Each number is 128 + 24 x the weight over its row's rms, rounded and kept within 0 to 255. Layers, rows and columns count from 0. Numbers have three digits each. The size before them is the row's rms in percent of the matrix's.

# layer 6 MLP up, 384x96, rms 0.151, rows 86-158, columns 0-95
095:122162101082116158061119151148132167123125132139075113107131106140161114148131125127120150173105095159074123146149117116121165127136106161079145090149143108151132175129117123156111131140113155107119176157105133101094157178141093113126146113109132139119131118108156129139122124140117116155
092:074149181185124100135144110105130138102154117141164109155162141133134146143142171126123139111118123134088100184100094175144155137129107167123106152120116104127165155137116128140145155166147115144126155134132067138162158127110142132123107137143104146117137160130149115162090129091142118132
090:161115136136140102116128105114143146089145130129104123153114104132146151115096111150128155118102105122139145127103153144158155148097115159098148171130125117118143078092138069102133118115124114127115102133109117094131124132091113154133168146133163149168121119110072096107113135206180125105
116:152152102118082134086072102152105099167130156130185106106133119173114123103116166152157104130098101142098129146151146133140138102126099128136123129088095138166114146124103124093157153130101123105131125111127090125135144139125086164117085125111109124160136102150093125167155118096108124111
096:116132130183120138133133088114158125142166094113114128104154131085097151192107113119152149098100137134149145104121135098096121086083142096150146131141119126122137078140138125137091089153088147117143133100145138138105137116167164117144111151129084158120126159097086120105161125139107132109
099:177096114158120100154100122140116086122153128106111145133108127133090116114119120103144131075134105099141158167079085105120146119086121119117152157110128093097157118150101115104111175091138133129107127098136123138155096117129191157143112139095161121158143122166138150143107107129150099122
100:105131170128138106117126068108115093097124128147108123110161153114128130139117150069146107147146115116129149166096113113133124115153108137125119132112121115102124094167126122114172179139151131138118144077129091119142123104100099133167103109158100137174076141117172085136126100088121117135
127:136151117127140131139166158138152139126121158137163145121127106151117118138146138158142137147105113131165188106136132160140107105108167150147150148104143199167088138160122147166131112153131140154149123107143180132097140120164145150143110158139171098113140073134141094121106147142080134120
103:138150099134083140123144133171108110132137133140115118139132118104086077132149123126135153146150115144117136119149147127130156111120125167135151153147167176135098143138131099160128180118127144151094111184094112096141122081139110166113171167118180145134124160141125126108089089170142139139
103:116168133134107153096157111105105113132114125106154134135163118119135101128100134116152144139144123114158137095121079136122148162159111181130146135146116127144086157154120150103167121161129171096177164094123125168113128141095171126109118143119092168134108112116166160093072116118139113137
102:132109128134125142115161128154129113136153171112102157106151127123118075170091116084119151144160181149112161115165127155107118105148139138141147123110147153134115150140147112151114136081151130113119087114154152179155149121147100125138094153108096160145158170137120145077135132156106126170
118:093095130113152132130127095120162125108124092150143158139156107121172100107141168178153123159127120178141097109156131106128124141154155145111160124113097154141124157167121128111121147120094125131131136135126104151141140117151152105121131123122105179169119132142159071162139137166143093063
086:119108168147097133150159157152158113112165115096144139081162102142081140130150115127155134109117115124152110154142140147157127147146132136124091145063139136084150124146151090162170122094112155114138142121096105155124102091098159139105146160126102129139123113148098163129108115126171089129
084:130147118177169151137113089158167132117161114129165130149163140122135146144173146116121126138100111151145149104113130121122144151126152071136137129123138123105108100086133125134089144096110105162141129129118115092129124071154118121166103083084092109144117135123105144123146072183139122145
097:138176113126130116137122074097140125135138102092180106126101094106114098101142103131147119126110092118138135141100121161134170143100073114108084117122174108140116093114127098120151128106122124165175137112086136126134156135173126145171137113112081138129110101139117106172119123111116108155
101:116104194096166156088142155129146142106151149129172131118143136135144119116115129116119120140145118134182121180096152154129101142144116151151133087138103122138148169123127121133137107113127153130096139148125163150136099130078111149107131124097093151118122134181190123142097133076156139127
097:144150111141140165141146152139096115103148118107118136123129090138110069105139096183141139162087120124143161123151145117130143130145097154121155199086080140135094118157127146142100119143162085111144149104126179117144132125145103126092114106155111112138143121137136118121088110130095120091
119:123138102147139175122113133133149147146136150090063132173145079141147088121129149133121150091129131110144128124118107190121131107123193128109139125144135122133079117151111147148080125108140114121145128084169148111092153121108152100141111098155108141096120116093153141089131135111109133147
092:123138102152082161124151138091095102131149121135148121104135108157089111120156131106139112118138091122123152118118135122084177165129121124094106167125113105136120131146125095138095137096107172153143133097113114143192125139128091065122118137130174144087112090122156154146088118138147140129
120:109120102161098125120143157121112127181106153149158151112156094101144099150138136161127125145129094104115135113121184161148093108114087100112138149148096086132125103130163157159116144103095149141073097105141130157128151143162159137164131120134146138144097145141079095120100116131124137103
105:118105118064111120104115112152110124112115142134174129098138083131153114122134152123133130168124132165186138141131131135121119123144103116131107082106129114161085103177172189135127125175098121123091144120142123156142141114107116151101155144104129138116120099124100126117095185118103108100
105:112124146104148131113159120146122094095123156136121123135124091072090149149183167121183135126101107131122173129114115108147171083103156169122097163128113141148120174126127137125163113123124120114137170131187105118109109106176116141098126113150139138126115145133148127095115142102148149153
087:144134138156139111156147140140130155112148180141111164120137151161130090158096108152150117136130165180113157094124148116124103137114095123119153106171127153135155113174129136168125145117098147151104116170148155135128137139116111108114164163054126131164153095119117131142130175126161150134
083:098146063138126124114111104170124096102130094130155138098131123133114133127137115181124150124122130120114096094139128141101164099105109158113124115152137125127125115151128150139131071167149182099098087155106161120166139141100117127141108101111095096108154083124112089131116103117095157153
074:170115094125126132138109108096113114052161112121141129166134123144123098133129139159128127127104110138087119083124116143123090146105118152136117113130090109130170099084140142092112150131104127156141126140084116107162130101129146078154103090149105123170142109122084118130166087109128099122
116:114097112108090165096152124121125091127122125127125155142148142134108121138116162133119126123108107167132153139136105152164148115148152134097165138039137141143170112133137102122154132153146122145116134173111137119117105128115157118212136121106112141127102169120136115161105133123176159158
090:125150132142118153104132146099123156151134134082148146092141140155097124135124112138126109090126127165162155125162154168133115155047136110115165113134117144094152126124121128096156084157183094137113099141116117133107132100118106127099171133117156127130156107137139132137171069145127111102
102:182142140115096118149112131146120117132126136114146130118139119132156070150153139174167151116108108136123157134090142095113198147085141126167122152140134112122128093117109089135144091131144103135124147136165162114112099169118112143172141123132140111119112135134131115158099105148193140170
102:144113100136080161164130170134127148121113149198126163127137129146099132121141113127099142132136140165140159169117109178137151145164151126130161118123154116115116171156116089113136102128167117128111163100130099134121090128159115150139159143158140152156163146165173129127130108120179118132
121:152141179100133124095096081133097095111162137115101136113147156152125140130176146089107154104106144120127144120154116133126125064144108153129121097142156135159125100116136135145133160145075170174110149143141086182178089141101095124131118125127128129152155147104112139126136129126115122136
105:095125153107165136155107135125165072104139087148154102129140142119118126129114176139182108148121119131115153154133134147103141118127152087133134177102106146130107099106111113107126104104107154096158099160105101137101130145113120092097118135107117086138108095127082089116143099102177130136
104:155118137135112129121120108149171086118156151163119098105116132134150185162093134114116164096118139076118110139160140088155132102116128144139158116127130120150145117095143105145143143140097165149132193114116097141146124166128122116188126100119107104152137161105167099108144104093135143139
088:125163098104138162100126135124164156118093158108135112099137138096070119147165158114115131108128108165151137203152156107139111126126115134080166159111115140133152158132153156089087113094141116099133108126128142146080092118124113106146130122152151113119118145174152116139104109140149133112
102:139127151118142151118143120181120106135127113139140137139113170138119121102102156169137110138182092147107133116121133127140141126123128116145105153148161144132094119155142127145164118068136146131126099179185177176130110168087114111130100115121122112166102165104118134141133145076088118134
087:154159087140104157148171140093108122057137143113155169119132103121143138157108147115089111132101112146123143135143160149124122127103075111113099100104165144136155134139140148147099123114098138132065115141098133135125134177167161129132126154152110137129104130116130128143195126120130097134
094:159098121112102107137117113129107115119092103164153124109158127148142090109169134113136178128149098173148117126107093084186131105174098127117164120107125143130151171143148140154115113138112099150134106117146123129159159102131152165155128096112083127082121116144122098136126108154119097094
100:161148136134110093119092091104117127101135131119124142094127155093088142117100106088109107113114122177109138122114125162126107102099112119104155124135127133119122107114115116152117112105132139159117126127109147174133114103134156119086132121132126155118164186091084095101069163108064144144
094:099120090107109097131133112181149111182122123117138130087144136123153119147159144156128108125091103173150113145133145104168084123148142127114115121130108119090122147146117098080129128126105176105118128144147164158141141129097132122146112132148077132144116113118114099090097131185141173166
096:102142149099133123102135151151109172089147124147121120177149146170118127109087138102106089112141104107112107122141129147147116113146119143127160074083110102110198130117114112122159093089115129126149156119149165104128159153112156155095147102103099131135144119169106114137081125114126141137
093:102125152196128128164112141110128090132155149119133148130117157142147111143168105147132132103102116129136121103169167120116125155119142123170140085105103134134125117126146097123135120114108135198128149098116123142133072162106130135103137081172138106160156159099151129133099102138177148149
113:121149090144146120107115163168128110086149130151161099153130139149146100098085129138144159115128144127082150144138118129158082092157127122124150094101121145118108092120093133119119104115132121101129135095141073167116108065130136109116126106144148147095139118162123095164131112087168108113
093:162168137127135142136126119186126132131145118083121153122160118192140143112093162149130120094127131139162100119106128141153107121111085151109132159136073126125107179096107109159135120149155094093122137126109112142138098183150136144106154086109100143145110113122169127111144126142115114089
095:118115170121128117127143112096135118094138129112123175110094148120086112149097117095133129154115117094079122182113092134123079133116101151164115132122098134113092101101118075111116118097093160115160144128129116104129129162131150141101154115126088153134138131145112088138112100146130089183
096:141126134138115140125092109137105143104171118138114139120160130165141117107136175119145171124124108181114139145149115130138131097148101128173149110123143137097110081139095116154125160117113158099152090098186177090151123157098109148103126132125113158143096137158162165122141160154102109104
110:132152096138131144118114150141127121154118190159100074106136156177118112124127144115085157156139099168126101148133137119149146127153185160140130158166140083127123148105117107123111120128124111132148105124140134119116177085110138094130125154139147105095104088095139118140110088104083148124
097:116148113134115125141118109136133148116152137104139142111131134157160122127111174197145094133175112165142134118164170129140106128117127151113106194149079135117086121117138145158148156145080135092074122079136136125143124085071154121163131138118099144130150118115142139141145127138132129126
090:115111092180156137130135110169107093128127170086125105143105159132102143176143166116113114099095152114133122075101169135134124114116096148102187137126091086122122160132121170140132135129149147129117118119136153140097104078121123139113136110142120119109174170166130129132097126127119124156
123:115105119125140110131115117116140107117142113116103184133146133118131135126113159143181117147110142140143132108164097137130108121158091136145198107126126096155115094145097169110143173099111116136114143130123133124153122134087119074161167120118095127174114112083106066127137130155093151139
101:153124150105114153093187164147146078125145126149104144112141144156141082136126068122142098116169102137112125132111118126165121117137142114101118139167156128166114110129102106133142104102106156115098158159135142092108119129112108140079113145116130147148148151126142117107147054150126095102
101:148115126097119128111132135082164106105140169129163123186121147104145141163179150114126135160124095171121145176092159143175137095141147134093158104106113098090129108123144124108139144118137122096097109091141131123127124125081134142144088156145162131167093130156120130142103130146134133105
103:111089133112176134143100154139098105133138106133116113115126158142130154171139138111135116136121118097177141133153149106176101112100131129068177158103150129138063118125102120118102120104123093126130151142144136142109111131106142108151133120143130149155074185165127135136100082164130118133
104:128095114086133086122180156158115117096137122147111135114152162152125112154116152156131125136157111167147100127126103102128127149085126115128156149130120115117083141121111152164164127111165099136163137106175184105117185128097147097104113095145135135151107128173149100120138136153103130118
098:132097137109118075142082094149135122122150136080135090124135107096113156117095127093154119138127136162081133142075098122127126135121109118122121095089112135099111132161139144116119150128087147150135169134137129087174120169093119107139109107123144086137136089121120157129084116127151079140
091:105147129141125084114153119148126144125108127122102136093087144142105086149128138110106116103111122127147144104121107154095147147123095101132148191115145134117163180124120121094110122143116136152054157121159129121164135153128181135141139114113133122140133169137088115175113145110146110069
087:156110098107068120075109152123135120120156120169135129144147116110151109113119132154204120119144127176121135129148129103127158124130145130114136083124158111162116143146066134108111151104113143108113094148173116187128147085116157125153113138106138111107146117136158113119093142138139137151
096:131122054158123129104152055118126103148084138151112106131176144184109147141100114120130126124170140156129125091120100108137129137120083125105146119134129106139095114110172101110117173173152135145106119132119126127150150157118121108103107150136100110151094111096136148100126145120118098130
104:129095088151116125128119082143145109107156195137161128100151125189176111108131127154104114144096154108105113116129122151064113118117114151119119103134077095117118165141127146143108084158127113104131133148084138141150123132142104121160142109114134130163153099122135117125126134129101118076
106:150125186138127116098148107113112121097139134118182107111155177139072089108116119097103125107102100099115117111132106141114140100073116094134147147131166106104092121111113099151151122086162187126143121099110138153157119130139125110090110094112137161133160139127136099129136129118131109139
092:145158139103142091081128155170113093111093140132123127121108160176114125171091122150197142142149108105091118141119101163123117143132125114125142148149090121112155114099077114097145126157153127162162132080157123131101136114142129113112115111131095112133095107123119107102140123162155145164
099:140131122087117088111167126154134145123114133112161200129151154109135093146149094130094114123109119152100146159113138187145148143131130170133133122109158152159118123134111190133111132133130113105146139080158154139133138182118159113147116147096118130144184109160130144120114116148148098109
098:121140151106105094132200124131139105103129122180142127066098144136179084138120114134133132152110148073134131147135107162164132093100143137140112119104123167122114160155134107152120165108118144174129115125125072146105145140120135168170148149114126142134125141145155109129107161135144137122
091:147136125141132140162134154138128150118154102102171109110104138126117103139115108138148096078074098113118113163108121151098118114137151125125093142121128102141115134121119164112150107091117151103130150180172078104147139159157152149059134115171167130135165116138088115144125140094137113118
100:156158164131112132125115178124176100138126099159091191103118179154117147113103156119159144147132143145144144156096149126103117112130106110126159119074127135125092100131102110095140171127121122155149139110117096121120167164146106138150126098137141136175151143104090140108148154124139123100
109:159122146126130082106099104134118111113146149070102137129113147132107115135140101077103148116103110126130124158129117139115142123130084170138099120127116154143102140079151167148104122111134112120120124108163127147136099090130082096165115110145124089176093092172137140126159142151171090141
108:137152136135185110087161124174150129101082167149150129157131160117096133162117164189089115127127131164128145121115141144147130103142103157136141151116144133126100181148108112104139108125133146118106140111129163071125139135106133134091118130115127206123125129123146133137099129140166127116
083:108144129103077100127139140130151108145167086130101153085113089141183103126141129109140168104117103138125122176175128098158144162110134131160106128127143142140121139119110140116122118107116100127139112119151105125154158163168105116151124101081166112120164130132136118136141133185133096075
109:107128165104130174118112097131163139120098145120169089109164137164083096101114125128089148164121122149145112121130090156117095095159130147142129118146178135105108148158102079124132117133121145112120135137191121130165150136118152139112104124097117168126128141131180154092143129123149122160
095:109150156169138129104141110129165085127166122144134138131140139122109098133082150113124129123112119106121137118156100128181137142100164159131128120165142166124051131092099101110134096103142133083126114133140151157171143123115146135108106160140125139136102143097103156110126144203111126142
100:151109142089138118119142090130119101127119151124114116104125149132075092133069157099127149142156104159113181124153128098131143137129146123102127152158089132147129089139146125145128149148106125105122120120179126187103169146146213140127150108106114139139117141104125118082125130149125130144
096:121143147115141121137102109088114119133131138131142099171148104102090095129156168111121144161109128149150128134135126152145118118092169131140147126078156142158092125151103172109109154128115142106110165096159141133148159167126127216118142140109121160115131081111155125117119134116100137085
107:131123116136113139130151127133134149138117138127122154121138158120150167171096164113154160144087131124083152146178122147156143161148143174078107137147164130122117163141109100130145093109157116163151122155183147149111097140133138176115122108133140150182114144142126068099101122128148123141
096:128066152120109099088156140123131115125134144147107121143118125135125131180158149162140113126165106135134158152114113121088140173126129115097111109106098108111118155143131145125120133092077134160094112111113155159165148158143156147113109150129125131194083071105150116118159156136149125115
097:135121132143078139114152164134152121147103149155142164139135113164106106139150137103130128125123110164154123097107124109116157106103099129173117144089103138108084115163165105116128138118115182135131137143134133145148123087151164121122131130173153140127130117089077132157116122157212108140
# layer 6 MLP down (transposed), 384x96, rms 0.149, rows 86-157, columns 0-95
092:142132130113116115113126108134163113117108147135161124124088134133137152107107127138180144117123161138120138158097100084142169097114158137167176143115113158186116142119127104102118095132086123102109117122118142115166110137100164071121120101116096113156100096174108092121123094119110159150
092:115115091107132123152114143129118114085146158169136181137112086115127092113106092136170138122104106081169126081146154103126129121138069087161108123102095132131123116093078117116121155147103165126092133131127157134131107127147090151106115165133131103135125139132137156113170144128109120107
089:160139149127147127111070129119136111127081151145130106105091119101180138109132165167122128140143134090094169107104100178121093131161092137130131098176118111118152134150108178123131123147116147105182152124124137137149133126101131105117165119148120119158169155131107126146134105125136163088
130:147099136114143110143069151107142132110158143129124163116142148116131091140125130143154130148142125106104134162123136174127109111106111071111113138198151119123185103126104132106140155128127138112156127088116131139086142107137148112125117112123127093159188106134111094135160153062123131118
087:128129129084132126105134144122116112131106162144147111130144134158141138120122139113104156129128117120130106166139084096173129107163117103110154116136099114109091126124131108120144132073143099154153154131133147142108130167132104101130167072182106085134110098169105093093119135157119148197
090:157135120105127104159157134161140115131143101136092148144100137122154130147139124058123144110160106095143117072154162162118140150148164096121135144142081139117130163093144118142113137155112146164172105147120120107099137155121091162098152116163123109081088133101104124103118136145136111151
105:142120130127098107177141179121142099088157129129143135150112129168108101152084124145157141121062127169115104153087161143113133124079108129104152145123110161110123166153172129129087149109136129140112124149133158138118141135137144135117158119140141176074123149104134161134095166129121137121
096:097136146127105131133166108111092173119124129091144085101114125153157156128130141137088132129145124123161133157092151089145143119145109106134146098085142134122138140107133163097168141087156133115100072098127110111145140163078094092110138108119164123167144120153158120103151143167133143137
102:077133157144106158119127123136150107116127138132128124157125136093112123133176108122119146155153173102155139117141166106089149161135124145199136140118116170133122118079112144121108153104112126105117113134117109188162132144130161128106077123095101113139154159106145173136137084154120149117
107:136139100150153157085142092146161121095140134112114128072127130124107141109121136127114122105116120140119135110167095121115112124089127133099141148137174129122176126116104104057133138103128117137143167081165153100088124158125146137113169083154107088144126123157153119134092133132181128122
093:183094123132155120123162096120096181112119087126183117105110137115117149149161102118105153151174132129109115107128133123154150117132171133123133147117177174121127131133171117110147121186125101120104135130138117120127132093117125115162152096155099107085129120105139129172108121167150102114
109:088134126118153158143169137105138135156112119115107153191138138148133163124126134096118089115130166115146113059128152118104142150130143132146131150124130099131115105081158130141101136149148137132144139147101111151111131120157124202105132156147116105089151113104091124151168108086107096109
086:121108096130144175082117141152127145155099148131124128177116108157131155108119138111108118125168112138129128065136154128149117121159118123155145151145162146137103132081145137118138123101131135147113126130146148053150147092097103114139105125121085106117141137138152163120070134093125184126
072:143105112106100079134113154122121125134100150134132137137110155148134111093105116152106132121137087076113083141080120117154139141152103145146118122122132126188096172157096147161149121131133109122117143150139139148144135157125122130097140109164188115150102139131181166113114182118086116123
091:103135121108118162113145132108134143119084094102077093084095113172113153169169122155139094120099122144131136091102139123094159118136116123121106125136113155113138090089161096131128126141169109147115121161137129142101117128108069172119159150137149130109137183103103115153119112135154122118
094:117134150119103125102119120160121142142158133131169137142108125124089107128131120103148165139093134149140109171153103149145124115155101135096132120170147093167136124176110144156111132095111093110163135144191137096124134171172130104164121097128157182134119105123129093109133137156153173117
098:163079111118155170100088128137078161102113163130146095099132130083115120146159126102068126129155083107144107110110132110139133132115131114089161132138138140138145109137103121099138126144125171087114170105109077116173144126142134102165114155136127104138110140136142109101090142138126111111
104:149153143122108106108164135139122132114112145185143117113120138102147165140135109124155121124153077115152153156146103132129103152128157106138162146124129115110110156111171130107088118134116153131135117099142100124123139159096117130128130093147099108227134156124124113083116092162128142181
092:150140088109139134190145097136146135134164149097136099115152156138116159125156145147156120116153117146143121096099087115150110102129140123144126137147183108161109153160122128121111118158105127160162112142111094138101113101136159157123170142101136127108130147080095151151110172065148123129
110:146140087149156119105121115128157072130163126135110138134144092128126142082134075113128128136106138153102086136099153136122095166083140115107166134132146099122159109099154115156132130144141133137120148172109089138129110114165115173124144128158116100083164145103077149143140125096094111133
103:184150143167128150146122159138111120155110122132105154108123165154100110116158153128101167135117085124137111110107118144104106128097146107146111116123123178128141134155104156137117127130109077117095125149150170156160176082151161151158126115100085163136130121126142107131118145077139154162
104:105136112137154116185149098109102135147119156121108101130165124118120115126155155143143146126123114132115137151112135144146094141126099110106130104124130097140118047167124097122169141104166109133155159127066117143094123125149186163159117138120130115132155125069146125121142170106150109131
085:139108117165125132087101111149126159140074140134146071172062121113142164159142138142108115141125149113104104153101100134122177126149159129116140089135166095130081138136151124089105131167136121130131145099109131155140124153140133118108129113140124102138147152143156157145160108182121100119
091:108100082131116112129165197122159153136152152105128103102188085089128121135125163155154109118174133132153153096160121120114140147121125121088102181121141113152122165116169139135113139122117110105100132117107177141126134135117126099097104120147147115134131147099158140118142111107135094089
080:093143163136088122142125158156160133162111101121153076112112118130150118166123141110126128139138097122144103154100163108201157087115097120119144135141149151118144109165173117154140113109141203142118129107121110106120087157094154124119112135129150134100128124143101108110093144132104121151
095:114113138099162164062126126096100153144106156118102123091129121092146139130195133161117125165164121126116133125114124143123144118143140140105089100124109124102120106072176194122172111115144123131123110096124137138141129132114128119143144163129136166097123099102153110135114085148120099116
079:161143152118069102151116146164145127112130133118144102149110137086126103158132132113092146150187142071126107171120119091135105101131135131157179120140155154140118166121121107135070147126097147091109151125151102136142122113144151097137118093140097146118129161170128103117120144093143143132
102:146135122090149149103127118147123113125165107139096113145145131143127151160138138080118101128115182136098150112149173144122111153143106098136176143092116104153128151135136137131144142110115189117175174167122131145086087144144135145114150158144109149110170124159075098134117132122155153132
088:155140121082111117147104123118110089139111130117152138101142158126145121104107152099097155114114137131136105128127141132113136076113138123135115096139079126102138083069152148121170094170110114164114102154102106124085135131128112126110106173141150085090134137135114123156132161079092086124
124:091094132142122142113175089147083154132112175111155105107129109127161133155148134129171173133151083128159109186132138107122112097114144119131115115134147153108115134114163135138126139136116132093119124055141147141169122161090132108138159131152146121151087131175138099131115128152124113139
094:096148145159086116108115144129121095139120155090118092121123115121142118110142136105135157109092115151145137115113152136155132135089131134135109118109128139138156112152089089138143094119142145106156078191121127096151135138123154093093169104094128167081099137150151095161082153094130121106
107:171164087078117137110098098123161099156148117135085134116139146147104087141121108142120127181100125102147136111120105127049167124121146144156069114138112137117118121131149151122131127129114089138116131112110146120164092119142115136161127189137128112111121099145130109144111137083148118122
101:143127126138134109107137127122126157118138112145101131104125081166133106163132080133182110131137105128152108144106129153161157105176151101147160107130111144156106138151133131104140166148113126113102147100138127135130078092096129109107098120079133113101103131075138133110158143178110157071
098:117150146139070124152067144160133105135137110131091149140141094116127149164135121133081163119156094123093124124116118161098146196097115092127173152150133132109126125123142145134103144145116154113135143128132131083126100128163132131079129143139173114125118165138145122145105128080174120131
091:156081123105117079084117135166144126183116156146095092151137127137116114130173123120147154150155114108101126158117090140137139134130130195156177149130130095135099143126120100093120152092167145119158136121143099132134125102096146129138113072102135147117139134163135133118096132148160145132
090:105121121108165122143139134124126127153136089149132131110115106109160149149141137121155073097136183105135140064121139145094105194158119147154112136141118177127118166123102164157110147145130123135159128106135089142097107115137107107124065145137098121145106132088096128134158100148121136124
097:127121132128138105183148128119115146152138136144117165131110133100108111134118150135107122168162153064134116124157138097131134176107142114189140178128103157114114148102127174144166129129131131071160162168101120109114101131126123143114132139111118103159130121092131113102147081116093089123
099:120086161131148164178123124090107099121127109121166155139168147117128143110085184121126108116143111096129141159095118135108145116147140100110106161174093146159170134110166121131124129119119115126170126136100119085140136129170159125139145144098156100150156144136124138179149145085111115118
104:097116149142115166142125131116114139141107125114125120138102133144138132115142165164126141090197146152145109130161073137170120134129095136129153127143128113160132120147114104088139100118089105156128129092177164091125143112127123075193099145176140104139103124137125161129119139165136110143
080:123103178098119140101111096162105103130116137099131158106139139145131151081093090107156108180112160148084132186129115149176156149113108134146105148150156122113144157174120127135133127160124138125155114131147124124091135109100150134122088142149145087106135140160160150141137151086151123138
106:076114136116094154080111154121108131099160166145169148138144114132165100132181100109119138137162097145115147181109123128111134169125137119114117088130139117143129141135137111091145136136085154109102133087125154131131117131115152115132110148132108123158159093176176085108108157164138138130
098:134120126116099122169119160105130095179131127090114109121128089084117125105150110087144140122063138087098128098120115168119152151123162122122153126159124102105133105121121148121108120096081142096155134094159105121138159129129140154091077120144104157155144121128117164157109112119169140144
096:147120109170136145105111148136125129136110160142156122117145103136159170102151129079112159141132137147141129119130180134128154112141116134105121074125124142133097145184178156156097154144124117158115139131148149100128135084125152131093085151123139162079166117141160159093167114162126134114
108:106114147138095108136100124143161140111142125167130090164116099146136103153096102118103093153111165123120155163113096143175168101117095122088123123140144095112127146169149117120111148135119110126097194164127132118087086135108142109143139133121101150153127146081139132154151132113107095091
112:131137134129144139072139124160137137132131134131120061127099132109179131173148112119152106148141109149132159158139114163108143103139103159135137136140153133110152144128112129107144138145144114136144132072080130112118106149099161156139103115099165164146110135158176115120068187139137152134
098:094170123120099091148144108094101109117163067148113158111133105130089091160083140113143107134071132155120097112131157113150134140113144155145139145126118127172137143173115113150113130168111140128104090172112100100114109119144128156092123109151127149100122142147146094151159129105108146132
088:156127147125139145135097124104092085109154117187140167115141111132144101132162113144161145145102124103142134175174134174099141138153125128099105121103122120148141117126133079092117084139127151132129082103089095134098130150139164138156118113117142138163108096081139105110119139096159153150
120:121109160158137165073123101117138124106135155135108134091121193107135117113135114112105113158146106131199128150118141131125131091106113134121164095116098101125130098129124172112151105141138122126105110141092120132150135139128129103132132165088111093188154117161182111101144149123126097111
097:128097109117136107166083122172106155121136098127126145166134149141107151146137149129102141103092151122088086117129135079134128142163088157131143128157123105112115140164116169149100153152142094124129094126120103178117137136102125084161101134147108155114145110141116127114143183099152147079
095:118128126141118112140114134110142103119118072105108122134130096133094145119133097140107083133120160130115160074144133145093080145152123142144127140103125140185105150109109113112123112138116130112104081145156111105142120100170125157108123128127147190085123134130064130178171118121117133090
114:165107152142090053179179143133115144149110131124174125157125077121129133146104154171102128113153126094116134115125157131130112143143125145122143137117121126138139097161075135146147111127129116116115136153115123119153126113122163129118144118143136102120170099111135177127184097184130112109
099:153136137158114131135118131137149137100129111095133136122125129111123198124153116103111151101128111136118148145167143145134142158145144146144121158123147194159154103087105113123161105161139141169106118141114118130116165133164086148143112155118130118060157137073145154123132089112170102107
087:122144092159143147119118109148143154120138117141081151123119098159164097108109111140115133107133143124169119074127145137134127133111113138142153107113105129138157088049107133123120086128149108159113141142073112133086148153139109147133118151117135100110144206132112151143154121098098125106
097:093136116109125077161198153123124164130118095143124159138114122125140171156177130158118142125103119093140124135146115142134130135155120099147066139125157148110179145136134109112101135140138159121136138119136158082098129157088097133127171120117084089132121138121112135168113125162133158141
096:127103157130118146173154167118090114149116101112144210083172119149112102142112097156123133134188086131136143083151121146138080115135148149113141128146124115135118109130134124140135118133103134116136114109125135128099097137145094110117149135109147122128114139176072150151145084170117134128
078:153140135135116123146115213148169152116139127157146156090113146138144117122154131181149152142122105138137155180127127122136154089134130143130133162136169171139158129176123147109118082152102154136168126099121150105141117120131108164124154135115156146113106130172177102151123131141103125131
095:102130148109170129137147094128114110159091100141114139167115121106110217126130121134162100126101147135090122096167193138143135170125160135156092168130121129105133131136105100124124132114144130125131164112152141141099131114164121156103132144138108110112097160135087119180149136130138131142
093:103120117147161173165128140142100120124128103148104109133152096165127157128160155108138154135135096119145146110146141134128137132142189138121114144169082093110098140110117126097134123151128104175147129157118111167102122135136150146130129165126117114137126136048097148149166146069137110154
100:137114158121106127126139113137094122099116092154111176136145143099142087120125110142117111141155155138131153180133094152133144160143143163146080151126125147160131152154089129148166156100130147144133131153125143154132140147165136070169158117122109186131111141128103130096146162121080166115
097:108135163134147140152107158124133138122149097140132138175133123124132135123136148178128163097104153101143133122136143174129074145122142109115150143165120141140152155159077148129134146094085094125130130149129116110147174188127092152101123122173135174136146150142096155102103151124145139174
112:139144137096136140136109151133125092144168141130107172135134140112146068144130134146105140155056138173142100149142077158113148114138068129122109145119119147135117158131149131150146146130113157095148136124123126093112119151124133158153163129137109133144124102133151052167079124131111132139
090:141172139161126115074121082136112127097114121131123084116105171113125154136167101109123182147106154146097151166111154157107159140152097129113130115110113127112145123104127119102117146083135161103117107086155136117174150148127133144173123116096130121131105152119187120119123144159139160150
112:103153165164122123132194105162073157153114147128142106138146110091116147119144137148120134113086154161120127110124092113115124139146088150101133161112162118152175116158112145110125117119138148107112100135149096103135110164104144090146097112103143164154156114147120129147108115167173151149
095:156110088098134107156085117084105109108150114139121071125112114157143156107141137144123117095168142118157115096127134120068142161151134102131096164132101103121089133100172156122126123120160153142133125141120112164121129101126141120163125163128143088110133115097139162150141123075137086108
110:137139116088077111176092159084124094136149079118117101119097122134144111124156098093142131098127109117155167118127125144095143136127142116105094121155126117166112149113166137135088116141118111108146115168156097116141143149146090081117160117153129144092118159084102141157146095145124122153
088:106170124161159130172125149107120079087148149106126167160127083130118139144079129128132136118099123130120127105171152099110117126186118130128103156161097138183149101142135110131091116117088115148153143168125142176133116118166123131151116144130133131128149113118099128095186122109123125127
118:101105154109082171129141054153108178152118138138125170111158122150086143127111114122084124154156105126172106105128096172143086104111155115142130114162153130121106138119139140103126124153142144147145183164171115133157128138129118103129125154097150096154142135126127145150140135115120140118
099:109117135106172118097143119108104126136122130145116127157116158113138146111154142129148104135107116138178092083112133125118162115138149122162135109130128154082107142111146127078133154171212125125117164129152138167118102143077151115133147128086102100157100116113136136083154106118110095127
096:096128093145157140182101141155173105094138109145150126115111160118126165106118167130140117108115104116111125133110133088093151139103107168110104098150163074092118139124121122144114111140128097115151074143120128102133125115097052131128119154145128105133124111113122107120107110106090086143
089:172153112114133094133126130114106091133124109124132140107155139117103121132140110129077118098125078152121143087140141157101096158133142103105111166178128103110107149141103120124129087127168166175122141153102109096109104113133093108143119121113135138100136165124084164139116159089158079114
109:102134136129140126112139143173110109166097084105126138114151148122140111177118091130088104159134129122156148110153170143101152094075134136159136168099105132165138100113135122135102182131149120131156121141111135123106143171144128106119136118141105169111114176149131097100128184116142090132
093:113114138101139086154139101121144107125146131141132107121129096134114165147118104121129122092118147147136180173161144135140124176112142131133099145138134082110107088140147176123109142121156126093120142125073096119101105152131162110138143156118101144172139141074096167152123176090116118106